From a checkpoint of a small transformer trained on Wikipedia: rotary positions.
Each number is 50 + 10 x the weight over its row's rms, rounded and kept within 0 to 99. Layers, rows and columns count from 0. The size before them is the row's rms in percent of the matrix's.

# layer 6 attention query, 320x320, rms 0.0787, rows 28-33,91-97,155-161,219-225,283-289, columns 240-319
095:52 30 57 63 45 59 49 46 34 50 55 49 49 44 50 45 49 62 59 38 64 56 33 60 43 43 53 56 48 60 46 59 67 45 24 37 60 36 55 56 58 45 49 47 60 60 54 40 52 38 51 24 53 59 65 47 49 42 43 50 46 28 48 46 45 35 41 47 45 41 65 37 49 49 70 61 65 63 37 51
089:46 59 50 35 51 44 63 34 66 50 45 56 61 61 61 45 49 40 64 48 55 48 48 49 49 68 34 22 50 30 52 30 45 52 57 20 62 43 35 46 57 52 33 70 45 48 50 23 45 60 42 51 37 47 48 51 43 52 49 50 53 41 45 40 43 53 43 42 54 60 46 66 40 51 44 78 64 68 53 60
104:62 43 48 38 56 47 54 39 53 54 26 43 49 55 48 51 36 54 61 63 45 60 68 43 48 39 31 55 38 57 43 54 63 65 60 54 42 42 41 40 30 48 52 41 38 46 49 51 35 51 51 76 43 47 48 51 47 44 50 51 33 47 53 62 47 52 60 62 52 52 47 53 53 47 54 36 44 48 53 49
088:54 51 55 48 40 42 54 27 43 48 61 66 58 43 46 63 51 50 48 66 38 54 38 60 47 45 40 31 45 53 43 52 54 46 58 62 44 61 59 51 47 39 59 33 60 34 46 48 47 46 36 43 49 59 59 40 38 37 50 43 67 43 57 46 62 56 57 37 59 42 52 44 39 64 48 50 31 68 45 60
087:58 64 37 36 45 39 45 36 48 55 61 54 58 63 56 46 60 38 58 53 49 57 72 42 44 49 52 58 48 38 40 38 70 63 65 63 56 45 42 61 49 37 34 59 43 74 56 47 45 32 47 50 39 63 57 41 29 50 50 55 35 25 41 40 39 31 59 40 49 45 30 48 44 52 48 49 57 33 50 30
087:73 44 54 48 61 53 46 36 52 33 30 40 46 44 64 46 51 44 55 47 50 47 58 41 44 41 42 65 45 72 44 48 59 65 51 49 43 48 31 58 45 49 61 45 46 32 53 47 71 67 66 34 43 61 51 39 62 67 34 54 43 36 45 53 36 61 65 48 51 49 52 53 43 65 52 55 48 40 44 47
078:29 53 51 55 47 46 45 48 52 61 57 57 38 44 63 47 62 31 49 43 50 52 65 41 53 47 49 47 45 39 42 39 46 40 46 62 47 44 56 44 45 38 67 56 43 58 42 46 41 46 17 56 48 38 46 48 59 51 48 30 62 62 44 47 53 51 23 54 54 44 20 52 35 58 56 58 48 40 37 43
083:47 61 57 74 48 60 42 62 65 61 43 48 42 54 49 49 48 54 45 34 57 44 41 45 58 44 47 31 47 42 50 52 53 61 33 61 47 40 50 57 43 56 51 39 52 60 39 53 53 46 58 52 49 52 58 57 48 53 48 47 64 48 56 60 55 28 41 54 32 38 46 50 56 35 63 55 60 53 46 47
082:60 57 53 40 68 38 59 48 51 60 62 51 40 58 54 59 42 57 49 48 53 41 76 39 52 49 41 43 61 38 59 34 54 37 66 27 56 61 52 60 50 46 45 55 38 45 49 42 42 44 42 66 51 48 42 38 46 44 43 32 32 42 41 51 53 55 50 59 34 49 33 63 32 56 50 44 30 60 49 61
105:39 28 32 60 42 50 62 36 50 40 41 56 38 38 49 47 66 34 67 46 39 53 57 53 43 32 59 57 57 50 50 63 61 52 45 59 44 47 50 58 47 48 75 68 53 49 43 60 33 48 45 57 66 34 35 33 46 44 44 39 50 67 62 59 60 50 56 56 60 50 53 46 58 67 56 45 63 57 46 54
093:37 43 51 58 48 50 51 53 66 54 43 62 40 42 46 70 57 47 45 30 60 48 49 56 47 40 67 39 52 59 58 58 44 45 44 48 39 56 58 48 61 37 67 49 55 48 38 45 33 62 53 48 46 54 34 45 46 54 30 31 55 47 49 51 56 47 57 43 31 52 47 46 62 53 66 58 57 64 41 58
128:53 60 65 38 62 41 49 46 50 76 30 48 56 75 58 54 37 43 48 67 50 53 40 33 50 55 70 54 46 50 61 45 57 39 53 31 44 50 46 62 48 41 48 53 47 65 64 51 66 57 29 61 30 50 48 49 56 56 44 50 42 53 46 32 54 36 50 45 43 62 49 54 46 36 40 46 56 54 60 40
124:50 39 60 57 70 53 32 27 45 57 46 43 45 52 41 50 47 53 48 51 54 42 59 41 33 49 53 71 33 65 48 56 39 46 28 46 53 65 60 43 50 49 51 45 46 46 38 58 50 58 45 34 58 50 51 35 65 52 51 48 38 61 41 36 37 50 54 51 56 53 56 54 55 56 59 59 34 28 63 58
095:34 71 65 51 58 44 57 42 48 38 58 48 51 64 42 35 53 43 44 52 52 39 65 56 56 43 53 64 46 30 47 49 56 50 54 36 56 51 48 52 35 47 52 45 35 64 46 40 51 41 32 63 52 44 41 52 65 56 56 49 50 56 63 49 62 46 49 56 57 37 23 66 78 60 49 60 61 48 50 27
112:32 58 50 68 38 47 51 50 77 57 31 60 41 71 49 41 37 40 57 49 42 49 44 38 47 34 48 67 56 45 45 54 59 69 33 42 46 37 45 53 49 54 52 59 45 57 52 45 47 63 54 44 48 62 42 46 48 51 43 43 60 51 62 67 58 27 56 55 40 43 63 37 64 65 51 60 67 57 52 46
083:57 43 57 57 43 45 64 39 63 58 47 61 50 62 64 48 39 32 55 49 54 41 58 53 43 43 51 71 53 47 68 32 52 39 60 44 49 51 47 71 33 54 51 65 49 30 52 38 36 60 52 44 57 46 38 52 65 41 44 48 54 58 44 47 60 60 45 51 51 58 49 60 51 56 48 47 55 48 51 41
098:30 22 40 54 35 33 60 33 43 56 37 47 62 45 50 55 55 43 45 51 29 35 67 52 48 35 59 43 39 59 52 45 63 60 37 55 53 46 45 46 43 36 62 71 54 42 36 63 37 43 47 54 57 48 46 39 58 47 51 49 55 55 51 39 51 69 57 51 64 59 51 56 59 47 44 45 62 52 58 66
095:50 32 49 49 33 47 54 51 59 24 57 66 50 43 54 67 60 41 50 53 62 46 41 42 61 53 57 32 65 57 57 55 56 49 32 59 31 52 62 42 51 47 64 37 65 43 47 53 56 46 58 50 37 51 42 54 43 51 36 36 68 35 41 43 47 47 52 43 44 61 65 71 56 46 45 51 57 60 35 56
098:56 52 68 53 53 35 52 53 39 86 25 56 58 45 58 58 40 36 47 64 35 44 44 42 51 53 60 56 46 59 63 56 56 34 46 51 31 51 56 69 52 42 56 39 50 67 58 55 48 49 36 65 40 57 46 52 65 53 56 54 40 53 41 40 46 49 52 48 38 61 47 56 50 51 51 38 52 40 72 47
102:62 35 52 73 63 50 48 34 60 43 45 30 39 20 46 52 59 38 51 39 55 40 61 43 35 44 53 78 42 76 45 70 47 58 38 51 47 58 62 43 47 66 43 44 52 56 47 53 53 58 57 45 65 52 34 38 66 49 48 38 38 65 37 50 50 51 52 51 44 62 55 51 56 63 65 68 46 15 49 46
103:50 31 55 46 47 44 43 46 61 56 38 43 60 62 44 60 38 53 72 37 48 59 63 54 54 33 53 47 52 41 49 43 45 51 46 53 64 56 46 48 33 57 68 41 43 73 53 43 45 40 54 62 33 35 66 42 57 52 57 51 41 38 53 69 49 43 51 44 62 64 39 35 52 46 39 64 36 45 50 67
096:46 65 63 57 45 34 48 35 61 72 49 58 41 46 52 48 50 51 37 33 46 59 33 51 37 56 59 53 42 64 42 52 55 61 56 62 44 42 54 35 51 63 59 73 56 48 62 46 59 61 65 56 44 56 48 42 50 37 57 41 52 34 40 49 67 46 62 79 48 58 53 66 61 55 47 46 34 59 59 40
097:57 58 58 52 57 51 38 64 44 51 69 48 49 44 59 50 49 59 62 45 47 51 41 56 50 26 49 51 65 39 55 32 48 67 58 44 77 57 55 50 57 66 31 43 53 55 68 42 31 49 54 52 53 50 37 60 48 52 42 41 61 52 36 46 49 43 37 56 36 61 57 51 46 67 46 77 53 51 34 50
106:59 51 48 47 66 20 50 49 52 61 42 62 64 44 49 54 57 49 45 48 49 61 59 46 63 47 40 64 48 40 53 40 58 43 58 46 52 56 64 55 45 52 48 61 50 54 69 64 39 43 54 52 47 51 48 48 50 65 41 64 29 47 68 56 52 39 82 93 29 44 39 44 56 35 31 62 72 48 38 52
088:45 50 32 64 50 33 63 54 32 66 42 56 55 49 53 44 58 45 47 56 57 57 47 61 60 42 34 47 44 29 52 41 56 30 38 51 39 53 60 38 40 51 57 49 64 53 54 40 52 47 55 49 40 52 43 69 55 54 64 68 32 45 50 56 49 54 51 70 47 61 71 64 53 59 45 49 49 41 49 77
087:39 51 63 26 56 25 63 64 55 33 45 58 44 58 43 56 49 70 47 48 57 50 41 50 54 49 44 36 46 36 57 62 52 47 40 69 56 50 65 64 52 51 53 41 59 54 36 48 66 49 44 31 46 59 46 49 45 53 60 47 42 55 60 43 33 40 75 41 44 54 43 58 57 40 72 34 48 59 53 44
090:75 60 41 46 46 54 41 51 49 55 36 51 33 49 46 54 36 40 52 57 35 38 37 22 44 56 57 48 31 60 43 42 69 49 49 60 66 52 53 48 50 45 43 53 64 58 58 44 49 51 54 42 45 54 50 59 40 51 45 48 61 55 61 57 50 49 52 58 48 42 65 65 65 30 68 56 48 51 68 43
126:37 55 54 34 53 62 64 51 54 55 55 56 75 76 62 66 53 51 56 49 49 48 71 60 52 54 49 42 35 34 44 48 42 39 59 48 71 50 43 46 56 51 47 55 41 51 57 36 60 45 39 71 52 54 59 39 55 55 32 38 45 44 42 61 58 47 51 49 55 44 34 72 37 62 53 32 47 53 35 35
132:33 53 39 66 51 48 43 48 66 51 45 48 45 58 50 45 30 69 61 40 46 42 45 41 58 41 35 67 57 51 31 56 63 74 35 46 45 41 63 62 57 61 46 61 43 57 51 54 57 44 43 49 42 56 42 52 41 42 59 54 58 53 59 61 55 32 56 50 46 54 57 26 55 53 50 59 57 58 47 58
114:40 42 48 57 37 53 46 40 60 62 45 51 69 58 47 49 38 48 56 52 60 49 73 54 37 54 67 37 41 33 44 42 66 43 34 49 51 63 37 62 44 60 58 61 45 35 38 61 61 49 33 46 61 57 46 56 46 43 52 57 61 60 58 38 63 52 45 54 39 64 47 64 57 50 49 42 38 50 39 49
122:47 50 43 45 41 50 56 41 45 45 37 59 69 63 65 72 50 45 37 63 39 38 67 48 54 44 56 46 40 37 53 39 63 57 34 58 54 48 43 40 28 52 58 73 63 45 50 53 42 31 46 38 58 47 46 46 55 59 51 56 44 40 68 63 49 44 56 43 58 58 71 45 76 69 49 50 55 53 49 33
117:58 45 41 44 42 49 49 59 53 23 44 62 46 43 59 52 72 40 42 48 41 20 32 29 47 42 49 52 59 58 50 36 55 57 46 58 43 52 39 51 52 27 52 49 60 44 47 65 37 45 54 52 50 51 37 49 49 49 43 36 65 59 58 53 43 51 45 60 45 67 74 58 53 67 51 46 61 62 62 54
100:48 36 55 50 57 49 72 61 44 52 31 60 50 58 60 46 50 51 54 48 37 46 64 54 54 54 66 46 59 50 38 57 76 45 46 45 37 45 53 49 50 30 50 48 32 51 60 41 36 50 52 58 67 66 67 59 66 52 62 54 68 38 49 43 54 46 52 66 59 33 40 47 46 65 45 27 53 55 63 52
104:57 45 55 66 44 52 44 44 29 52 27 41 46 35 54 45 46 48 62 38 58 36 58 26 45 48 41 66 24 56 51 49 61 53 42 60 51 49 60 38 44 68 46 48 59 49 57 56 60 44 52 45 34 71 33 44 62 51 37 45 53 43 48 50 58 41 35 48 58 65 61 57 49 52 51 73 53 43 52 40
# layer 6 attention key, 64x320, rms 0.0944, rows 27-33, columns 240-319
070:50 44 27 44 57 67 39 29 39 49 61 50 51 55 51 45 40 47 43 49 32 76 53 45 38 58 68 61 44 54 28 28 65 53 56 62 52 50 60 63 62 51 34 55 66 43 65 57 35 44 55 57 42 62 52 39 53 48 51 52 39 74 55 59 44 58 51 54 64 39 56 56 51 39 41 35 36 46 40 40
085:27 34 53 41 32 43 45 56 29 68 52 54 59 54 64 45 48 48 48 59 44 41 42 59 48 32 44 53 39 50 52 60 53 38 54 53 50 45 49 37 48 46 34 57 38 66 50 53 53 54 52 27 33 53 51 64 46 37 44 52 40 52 44 44 37 41 46 57 37 35 69 45 48 67 53 55 59 41 55 61
083:42 50 50 62 47 48 39 63 57 66 43 63 55 51 59 34 37 48 61 62 43 50 35 56 69 23 49 51 38 72 41 51 70 58 33 37 46 42 60 53 57 52 35 60 60 48 48 61 55 54 59 36 48 57 44 52 42 61 59 51 57 49 50 60 49 36 65 43 31 44 46 50 65 43 51 57 61 38 45 60
078:36 70 51 37 46 47 56 39 39 50 52 36 44 56 49 63 37 48 50 54 35 55 43 55 29 56 42 41 38 36 51 43 44 56 64 47 69 50 47 43 37 49 47 67 37 45 51 23 36 46 47 40 53 32 65 47 40 59 57 56 55 62 28 51 51 47 48 42 44 47 36 45 56 52 49 47 42 65 62 45
110:47 31 26 58 57 47 55 30 58 38 30 50 47 46 51 47 47 45 61 56 48 64 46 54 59 41 37 54 48 42 38 50 60 76 27 56 41 56 60 41 54 45 72 52 75 48 43 48 50 47 50 56 62 45 38 33 58 47 59 50 65 64 52 46 62 47 55 44 53 52 47 44 56 51 43 59 63 53 45 31
114:46 64 49 39 43 46 69 59 55 64 56 68 50 50 48 28 56 44 48 73 48 42 52 57 61 52 57 63 74 29 62 40 47 26 33 44 50 51 53 56 51 40 47 50 59 43 50 71 17 35 50 48 50 62 61 60 46 53 42 38 53 41 58 39 40 61 34 47 51 34 40 46 59 51 49 44 61 51 74 51
119:45 42 67 44 56 52 61 54 46 32 44 55 44 64 62 32 48 43 48 47 55 40 61 30 55 50 62 48 47 58 47 47 60 60 46 34 51 59 37 56 67 46 54 49 60 42 43 53 59 44 46 50 65 67 45 55 58 45 40 45 33 49 46 58 40 45 57 53 48 66 47 55 42 53 62 61 58 40 64 42